config.toml
num_hidden_layers = 13
hidden_size = 256
num_attention_heads = 4
num_key_value_heads = 4
head_dim = 64
intermediate_size = 704
vocab_size = 4096
hidden_act = "swiglu"
norm = "rmsnorm"
norm_place = "pre"
norm_eps = 1e-05
positions = "rope"
rope_theta = 10000.0
rope_fraction = 0.5
qk_norm = false
attn_scale = 0.125
bias = "none"
tie_word_embeddings = false
parallel_block = false
init = "normal"
init_std_qkv = 0.0297
init_std_o = 0.00582
init_std_up = 0.0297
init_std_down = 0.00351
optimizer = "muon_variant"
learning_rate = 0.00914
lr_mult_o = 0.897
beta1 = 0.93
lr_head = 0.00477
max_grad_norm = 2.0
warmup_steps = 200
schedule = "wsd"
decay_fraction = 0.75
decay_shape = "linear"
final_lr_fraction = 0.0
batch_tokens = 32768
max_seq_len = 512
doc_mask = true
train_tokens = 185200000
max_steps = 5652
dataset = "wikipedia_en"
Each number is 500 + 50 x the weight over its row's rms, rounded and kept within 0 to 999. Layers, rows and columns count from 0. Numbers have three digits each. The size before them is the row's rms in percent of the matrix's.

# layer 6 attention query, 256x256, rms 0.0946, rows 27-52, columns 0-127
094:524451422555509470480517526448553470438547492565446595443481498464558557562434534488464557563485575520446542576476494381490575462454549476625505522502579522559625442492489489544470549418555440443464468566475464548547373449446577432556483503495640442477606543546482442560508453457455504447588502522511521507530500538531527503515555421505555498513507445576451463526495590461531547566449
101:548445560361459494453512466448460524463486512558479483565531549531565423515452394501504404578556543609585500447507534530430509481499509471504512547471530571504471475574361488481560568496511372527446485478501459464463483518504455416529405474495589520512515533531544507601420425555516513485560528499505504508486479538583490562566479447551491414419495445461534496545523508474434548501535
090:451482495543533535563501483405502559496492501473528446527566476424525583486469493552512486412471488447402512558572525386536517543584545535570459468463497381573395513480487491505434522563556524547471477413432509540485532534476521557526518463445501540528438533443452415514522531571413441461454440555622506576429545488492499587577385499433498418453501490538508419533453450610529514481537
097:564458536455524608464413575463504459522520482438442503505612558489503492501521542554520468441524497567589606522447459529529493452550474529495557446439429475555431570537429573541470495465413456634490514493401524522463409521543501431456473559551527524535420549456510472525461538450505589542486556455516506545535580533554518507521418445443437497491489500445461581488491428485632464563512
104:568444402550471554498467574459373500471526445490562565556478500550580413482526534438464485399496509477492461458471487469443555431483604513522504461488347610488507542539424564584518534580540437489501402516537572572471507427467441512513547416440471441415529529469529527553438484475480445560501526501468519556526446567459413553543493469566449539452442584538468499468454432487509427424426
103:579545448510550550487483464541593573566534502538526439474490436652436494479530471549549521573550527488454541480499476515522457448483478529464476497477557473547388500538596545444518428484462571497544402518551482507476586510534518509453424537451466453562535478456517367559556438499504471563512452514510605520535536459583462526476563519429539654568587570539486526542426431528425510561466
096:483545477499456563484499434640534444468514491497486431524539504449412551519515378548491516597491642502506485512457493501453509490554538523499578372482409491451442514468484464500582475503588515512507592458493459422527513532484462495479430582524482552553545482637481515479447467514474501457446419479567469499512525411483496489527483478445579435453448426471428453538433450493421535536493
098:529584409508532603525472374441516501491386544541445518555566410597535631553472552495520499478515497475458440513473528478531464540528506462460484434376397422573506555522409435554466530520496505483555549560543472489494529511537487550530468518553457542448521415482520557476481471550490517563468434479590529483508523504525444515498487524483522395534426478580509499492539545463558540478500
095:441469526510467554448501570419541424537525481535512500481406494443487580515548521512489384480471499454665531511517475488451464612402482488367506505403472570523441483502500497533478470415488515507569547518463544545513608560501401508486527539541506545502441465384509628507564507565506439529461479434497549552526527570433421513410495530522490549508614515508464547487505451553403475504422
094:482559501489595430478530474461501576537508553425489430498505494504364457504500629510478438476408520510550471462475383523439552555542512494519435374537441504442481576481526510450473503524532497463588449560495462572456564444565528492451587503461609563518467508628542497500578517417485494434503482390521494430471440536551518489497441537502450531476547499544514480520451513556456491588486
104:505492418454472500512436474485450592580514464341560520521447454489396454393473536346551490476584506489563408576406473535505416561486498475522490510439488490497391531493525445423556530502520491479508569598545371500475464509549534542513492572480539514527542435486474538428465501523517481460512428609447528490499433494528508483517543492578449482573537501442549504424506545566585483486423
096:455497492380539502429587538461547574463526512418497521567486579538518564516610544462549513459520596377522441538501467542475494599449500548507430482552472451542540508472514517530503458634532447461492506447567451472586552547463490552511444451483422515437547489438500427496461566439427538581428424598503491456550452345511506516523496493534556501492466415432531431522470420494446552518485
093:495490488544475494567490530454413523451492481499486540527483595545515400558574487490452402493562554501458503496500586550457449452516503481445554416496476426501486555486499591489501520459528443470539509450532431549644494465453501474499536422472588517503475512502410495509424517479499475487505417442639475532547475461520498522466463651457495441453475465458500458526534595438534484456432
096:499479594497498479514509554386530472440599531381568447413428611529419545484489423513524488497425444562449455528467496453477493448519447546491495482528513470502533494407380567529529554461574508551496479564536416444587478541511428562424443510581493495438483498520619458525559493460417501437520531435514493540490524413485452475484518518554500533543461538482612432453439430474520540492470
089:530555433519518469563543441485507494485516450432543540570498578472509477560498497485460526460474500545437525413461560425433434484458477470460530536576474529475552444517554495424534636523531577523468518462534475556466442499485495543461397545542515525485492466471482496481497487455528551506482537536505479589459497521538462510455510354534527565486500511494400574538548438513395446370524
090:471444588413507506459495393462400475526469560456536462457499521502558546517511575445504471423489430538601450454453430527602485494473459468510531529514423565525606495522590473452533589466471502550592466551518560500489548492514539423467526522497479469450536518452539463464521443557516560477482498450511423328522468460467501409352546506490403492544447517416466433514483572509478495479632
095:536429462452544421542531490529459550489623519524467498431510526562477476503535482429513549482472485476581489560419551506504473508487532544442446487497419449481447543505437457504474528543509506507446436525403526440533514517490578636453439543462524479465489481526400415617527445397524504471512445553559484544484487468531436488438526480472424590523525520547521458491547531443556504452431
105:486413588513409484460535472506469498492605545497397529414519544549436544483570480598567482497498476561461467536541546406518457472463565406453566479467550552530509586577421449469549553577510464550501530526418478491454471393586568527514517473467549561456512499548554543476556480602515492534553472587564495496437483471564494484515539523460493459458555500426481465559529535593512557472562
097:521617365615431483502551481586519499514419540460524494388581430468435488506455548535512394524403534505536524407460512460511567666495452447480493487532513452404522515578432505490485384549461575456549536543549521464517517465538506493514561490555594502506430491515408497536501424579465521449504497531492534530456465501541502537436568544377536509530487505621417550565501505505458495509528
101:485507458528466462455475472555456565462486561431474481424490502455441564502571510579461440547470435498475496507526439525453497536444492556482531453528547574463514625571535477462483542443472435499476515557563551421439498548424401552526451558413498474498537488568465403470483519468440484503395528458554440473514454542501459419486538451334550563473472478500555467462553454366508465570382
090:502577550430444499588530441573550504507406520598442571446517519528501533493525474552538503529486585525465528542508507532522535485518544546548458493558508493529505451511589444445543510576481514491519547529433490559522559464565462533536544538620498515501570379524523467508489412562545537527524487452535472534463470498500421489466473408509569496419500437514512563512531399468418692541417
094:471402408420544502498462496470408433511451452616524481574500556509437465519575459516527575543506549495515504497521484566404535509508548495515539580416468499511487433529476569507516544514501429540612492436427521532469470627580501505458561605473457553476523506495520532539525528476533487577411479512418439476500380449514503551553455549560531544525442443487566603512473482500491568531569
102:488510573543470538528473562472483527540539459501513461519473482476552510471542478576467385436522498490513520476550486471578503490505586489384524482499568511450424503487442553509537430559465353436438578529419445505544469474507494429543536407400555494445474470512481546377417541538598619540432606514491415460537547492502501487490553555563537481491414515510545432544527455484542419451531
091:506490501421467495479483581563521415461492491457618437401566499520459547501512485454585505566432470432592423466488500465523492404542486559533496550507480494478496563538483525508469603483464455418592534555503557470379565487559431504486499453586478415455493421523448487556520571478502451506599440532504420454573450508474562583491486527575461481525541448465443486466520430524431665552504
096:462444581618498495507479453555435426482426470532512577589505498559443500511588487442509473515576620472451462561547458441496558524520481513506517562467471600575470437546505545467484566470480534436529555435495469521480446498443513471430525502533507578508467447572451505461428510479411458520476517448522485537447483505532504431454601603560567487480612572554501464552399566392539471515434
096:447499426590551498486486473476553445503535505529486501492531461615486496467471556585544464464555418475513462451492451513516511445467537476557531530507526457449525509493451501533514453495452514517464608487419425539508484544521499522464384464476518455470517511482460504520453488419402491519616470569524476506554493466414589485406462575521458488573464525570518334529458509557576494426462
# layer 6 attention key, 256x256, rms 0.0964, rows 27-51, columns 0-127
109:495520530583482536534527500473505514497454535440522369522405489470484422525447401443572476585573482527504510517502502440495453440582379472480504531475429464507391490515554548514450490574463489550547562434475558414550554493528438488511588481364452400485471488492461546496440500501491436558461426555523509439545456502387529475431449548567485467469496498568544486488513481462549500514468
094:546513509550467464479502508440496496544429579439500502546585458501423584448519569405445551508541445427532508494451503506371429494553464464481338455512574436438549470437482459493534464419573463475463638449515539519502568443526457475534471527491410539450530474472556544418427560519476417518406448477482511449510489461490502461503560376518502503498518509504531521519510476517529467632553
099:542498522431516516552441506456524456458428489494354650518523540530533498521485562535466537549500434447541455540467541546450483447422575533534468508509445586422507551494511446596518466554504453596547449521494407523494380523500541587510489450558492434476536413475463576472515395558428510467454546474419460551553507546471488464492497498554511482561433550420484512455538545473478542557509
096:462488500483500538511460501489523506530419510548542567516547585499497543590552541540593449542436513487485496512574468471526476549549444541468418390545487524424542465555563580530414451565482416570547503456541482493551627452506508390584497404472545535480437520549533522452423431567480514555437488404427515498560493489482478492566511480544557435509511500508516434466477493474582449477519
104:483555424480489387541515480421523572537487461502467483463511438499504491523506543455413552552429465460500529493446535503549538543493468486513528473461482453545411428489554536550530547506511510524576499553546426474494502582488456466487468461479501541562513568531445544507506547458541574470467595538444521488474617470469521587568552506435549490514317488569406453482423467516510526524592
099:547484536468441531513485421506504460518594528543488475568491566520465531478501564498465584430538435506486477531472548439375512523471528467578415570506459523537554521520419483524463472558439534472502534442480475587495441477526492527520493518638564523607414512543476388527471442486618561457503456497520493462552506462528390496472534488453478428547554534504572512490533434514463528395467
099:506487487483522548479485512488495487497451491477493517476550482501516487477439434468512493542596488526511567559514447588462538518572500426542467525500583505492525620547429476428497358338524569562491558511438472484500435515511592470532467471473571561479557541467527481495585487476448523504554464539418487549431369545603499528471514451540487586498495612477532645465504532546477474583559
099:500429529476488422513534382495507499474600478477444625558496575497463506520452550534461496526538475518459528550409532480517505559429519417511483492580490571438559506474447430525481460343513543490590579566527497483548444515515529466375477557522501409515495507548499477526541437424549524539520424513553471624563488532511544429511501481484534502534510579471486477463533411583392538568489
093:487541503617418463457504508443450607571410593525445628545565525484502568460511440447553583474499537519432595518576512494531517461473496448534532472497495549553606422501510501456509543550501446436506548542508437511543526515502442590549394481497437441557381484464495430479519464495480583564461479478548564576451442511482469465529462490419504407438450479528491543541535565460452575601468
094:433446455416503462580487480426501439456485510456534484441502486527447549480579515554523430490504669513473490478454458452512591423438482475418476604474516562531575444532468595540515515506521561516427463483512411587517492504498532493521548482519547469453518485499504504511467450459377633541566425444483469542440467551561424566463491448526545494578447497564428330552419455530504520444535
103:447488497426440465491581472515477464363598508491452536504519487489491480543640512483503453560561548513431473581460474496474479480470515480479490527473496416513566606556554609475527539500508396495511445496561527576571537400499462462472456460474475500440469591603540498467489530525502546451512451571535443474504477446533447544466529555507556362462568435416569438498405503518537447466450
093:529452531535543454504466509407493456509520455464419628507484466476471449458452465504518525516469469585545497547466643573462570518494488473531503457525509519490518443550474449549457558449507556506463546472560533514514456559526526538494517519527546500489448589502474517502529484558409407477493478503467496495508449527551515576528544419477479562484465591494493594534387476571494431454443
087:520571482459536487577571500543531464497485478499447507509415489533496493453435461491471458533460578553541371501464472449461505557526539580545548501521669433449487523395535418473482484485490569520606532463590497544544549473553552499469427462556409453497610503502544447457505584561490474479483426487525459546554473514500451501471530527490498517499516466545402509418428501532469499475445
106:500437458443549523550562489476469483476521531510576437486468556472485437520501560489562460552486466593471532505387516522511551484493541584506477440465542455499425467507471579612389490562498518494442561601594560527462486507459466508618521400485398532474441549523478545528471566524482491523516463476520568523469500527565465429610444527595564489464460444485551429542524543500576518509512
090:552523494465518501601478546585481584589490572489438438511570499482477547488525508479574425517542615503531592572482510520408558539512534543500539539555441470469435403469468546540566371519496534521496569595485518520467436460494517557504478503482486545464460487558392455488534496533468490557539528470597495476489506537403515514566422505380459508411587512513603505539501496402497496497454
087:548491474483509595442432516590574485576468451583506479440525505523589467501618495500386503438468480450456534533541561506500433522506534450447460526438538522508533539579424528514413543489563522531425476473589489503573468471480421486435599494513499460460467549498549521468536488391493494521515442554592569510541486486445563476513517425464581478481502506529516469536515427541495465470564
096:471483480508503598541502524422542566494470474412571356492536510486483557460509592540470455536533502499449532481556446487467547507442461561481559472477518502430438538591495532561465570532424431541472537526583470526444504522427402381476541426604464435528477489430493538518516544532525499524555531423532539492489502520621475497478512586436436545414540464476623429522404483392446496450424
102:453528432537560593556462475488484570502496524464578492476560418453413509501477494464497465350514490416501498478542458457543498522512492629445622503464512464457471472464454527500466566466471450578526493522499461451401484535579475450471476467479451475527581492497408497448475524489499520402410414498452503502613493511566477518537468529466502424464484536513495446450505498541564468619484
092:614498436500481477429490530462533479454554520492497498480577591567389522504500434495581446511491498485504547574511437414477509567416455447442498527446527520545567524478558535487534527518548532450529497471445486497470529437542552566512506542569520528494619475613435545533503534503528458493504517514534503514487520512493402456492550480483456514494550450633474449455577453513447515583461
095:533499503521413512503446511479529516498559542573442505520523585527433429598522462428500458510415478455501501441490561502368525439517462595547470435531495478511476440501520514511515489444462580553594517556501520481541436481556555507513545528510476563422466438528492521512537579495519499510579597465393438551473470515590578487525575465495465485478413531550473554490503527439466533401469
093:491509510571509503464372478489519485527474482484488497592485467480479555473537506459525492442608607538551490446505497467502508469437461511547482403519433519561466486441435554558464445506431571453437513510477590532516409500621542555494499497490559526473484538479513475472429522439512451556579385588484459522520470478516536555501613431558544629438560633604527578454482513470586494474530
092:547525524468557526630556516381534465591423520463509587528493507550554494570453464516437543448501434548454463486528555557462500403559512482469614497509450498546538556576495513382441500389538552493523613446499443468426552497495536464653419500468484478576510541516549411427501482441442490506525521523467487440485476450508515503526474456445472532491472547445556469524489516487432472570591
104:444535496481460514444510513460529542530513465554572597537519403550528534484597414415463436505492478479434541493523527541514489562524516563534419405549556532498480476482518392486556528422500492465567358521389476475547454509498507445428381480533440417487537438509475458403600483484535549553432571546479562495512482485520541470510491493423543529519456502423480473494429519500506590533546
093:520525438547372558502476456513485483475507484438497524642510513501549445459474656538536513411574464510517473557499531579492424562471512472459552525446610538488606577563539456521482469487509453483469466460464514511574482476518457519504502491521478565434486554558542500530500463500522588530504490481415525548427584419560453388495510383490517467599537597430465467391547551532517480553452
093:487437492531534412412463451510557594491603451583573510518589477466601469444521495532467521524414457483572557542566475430494561557503473475516419511448515471557525607476444489517578470501524581546533539509450509516403443384581438554465433507423528436512571465467616485473376500467517426409417515580571452578540450467529455488523548518519424552512515543522513474475449520531516480471522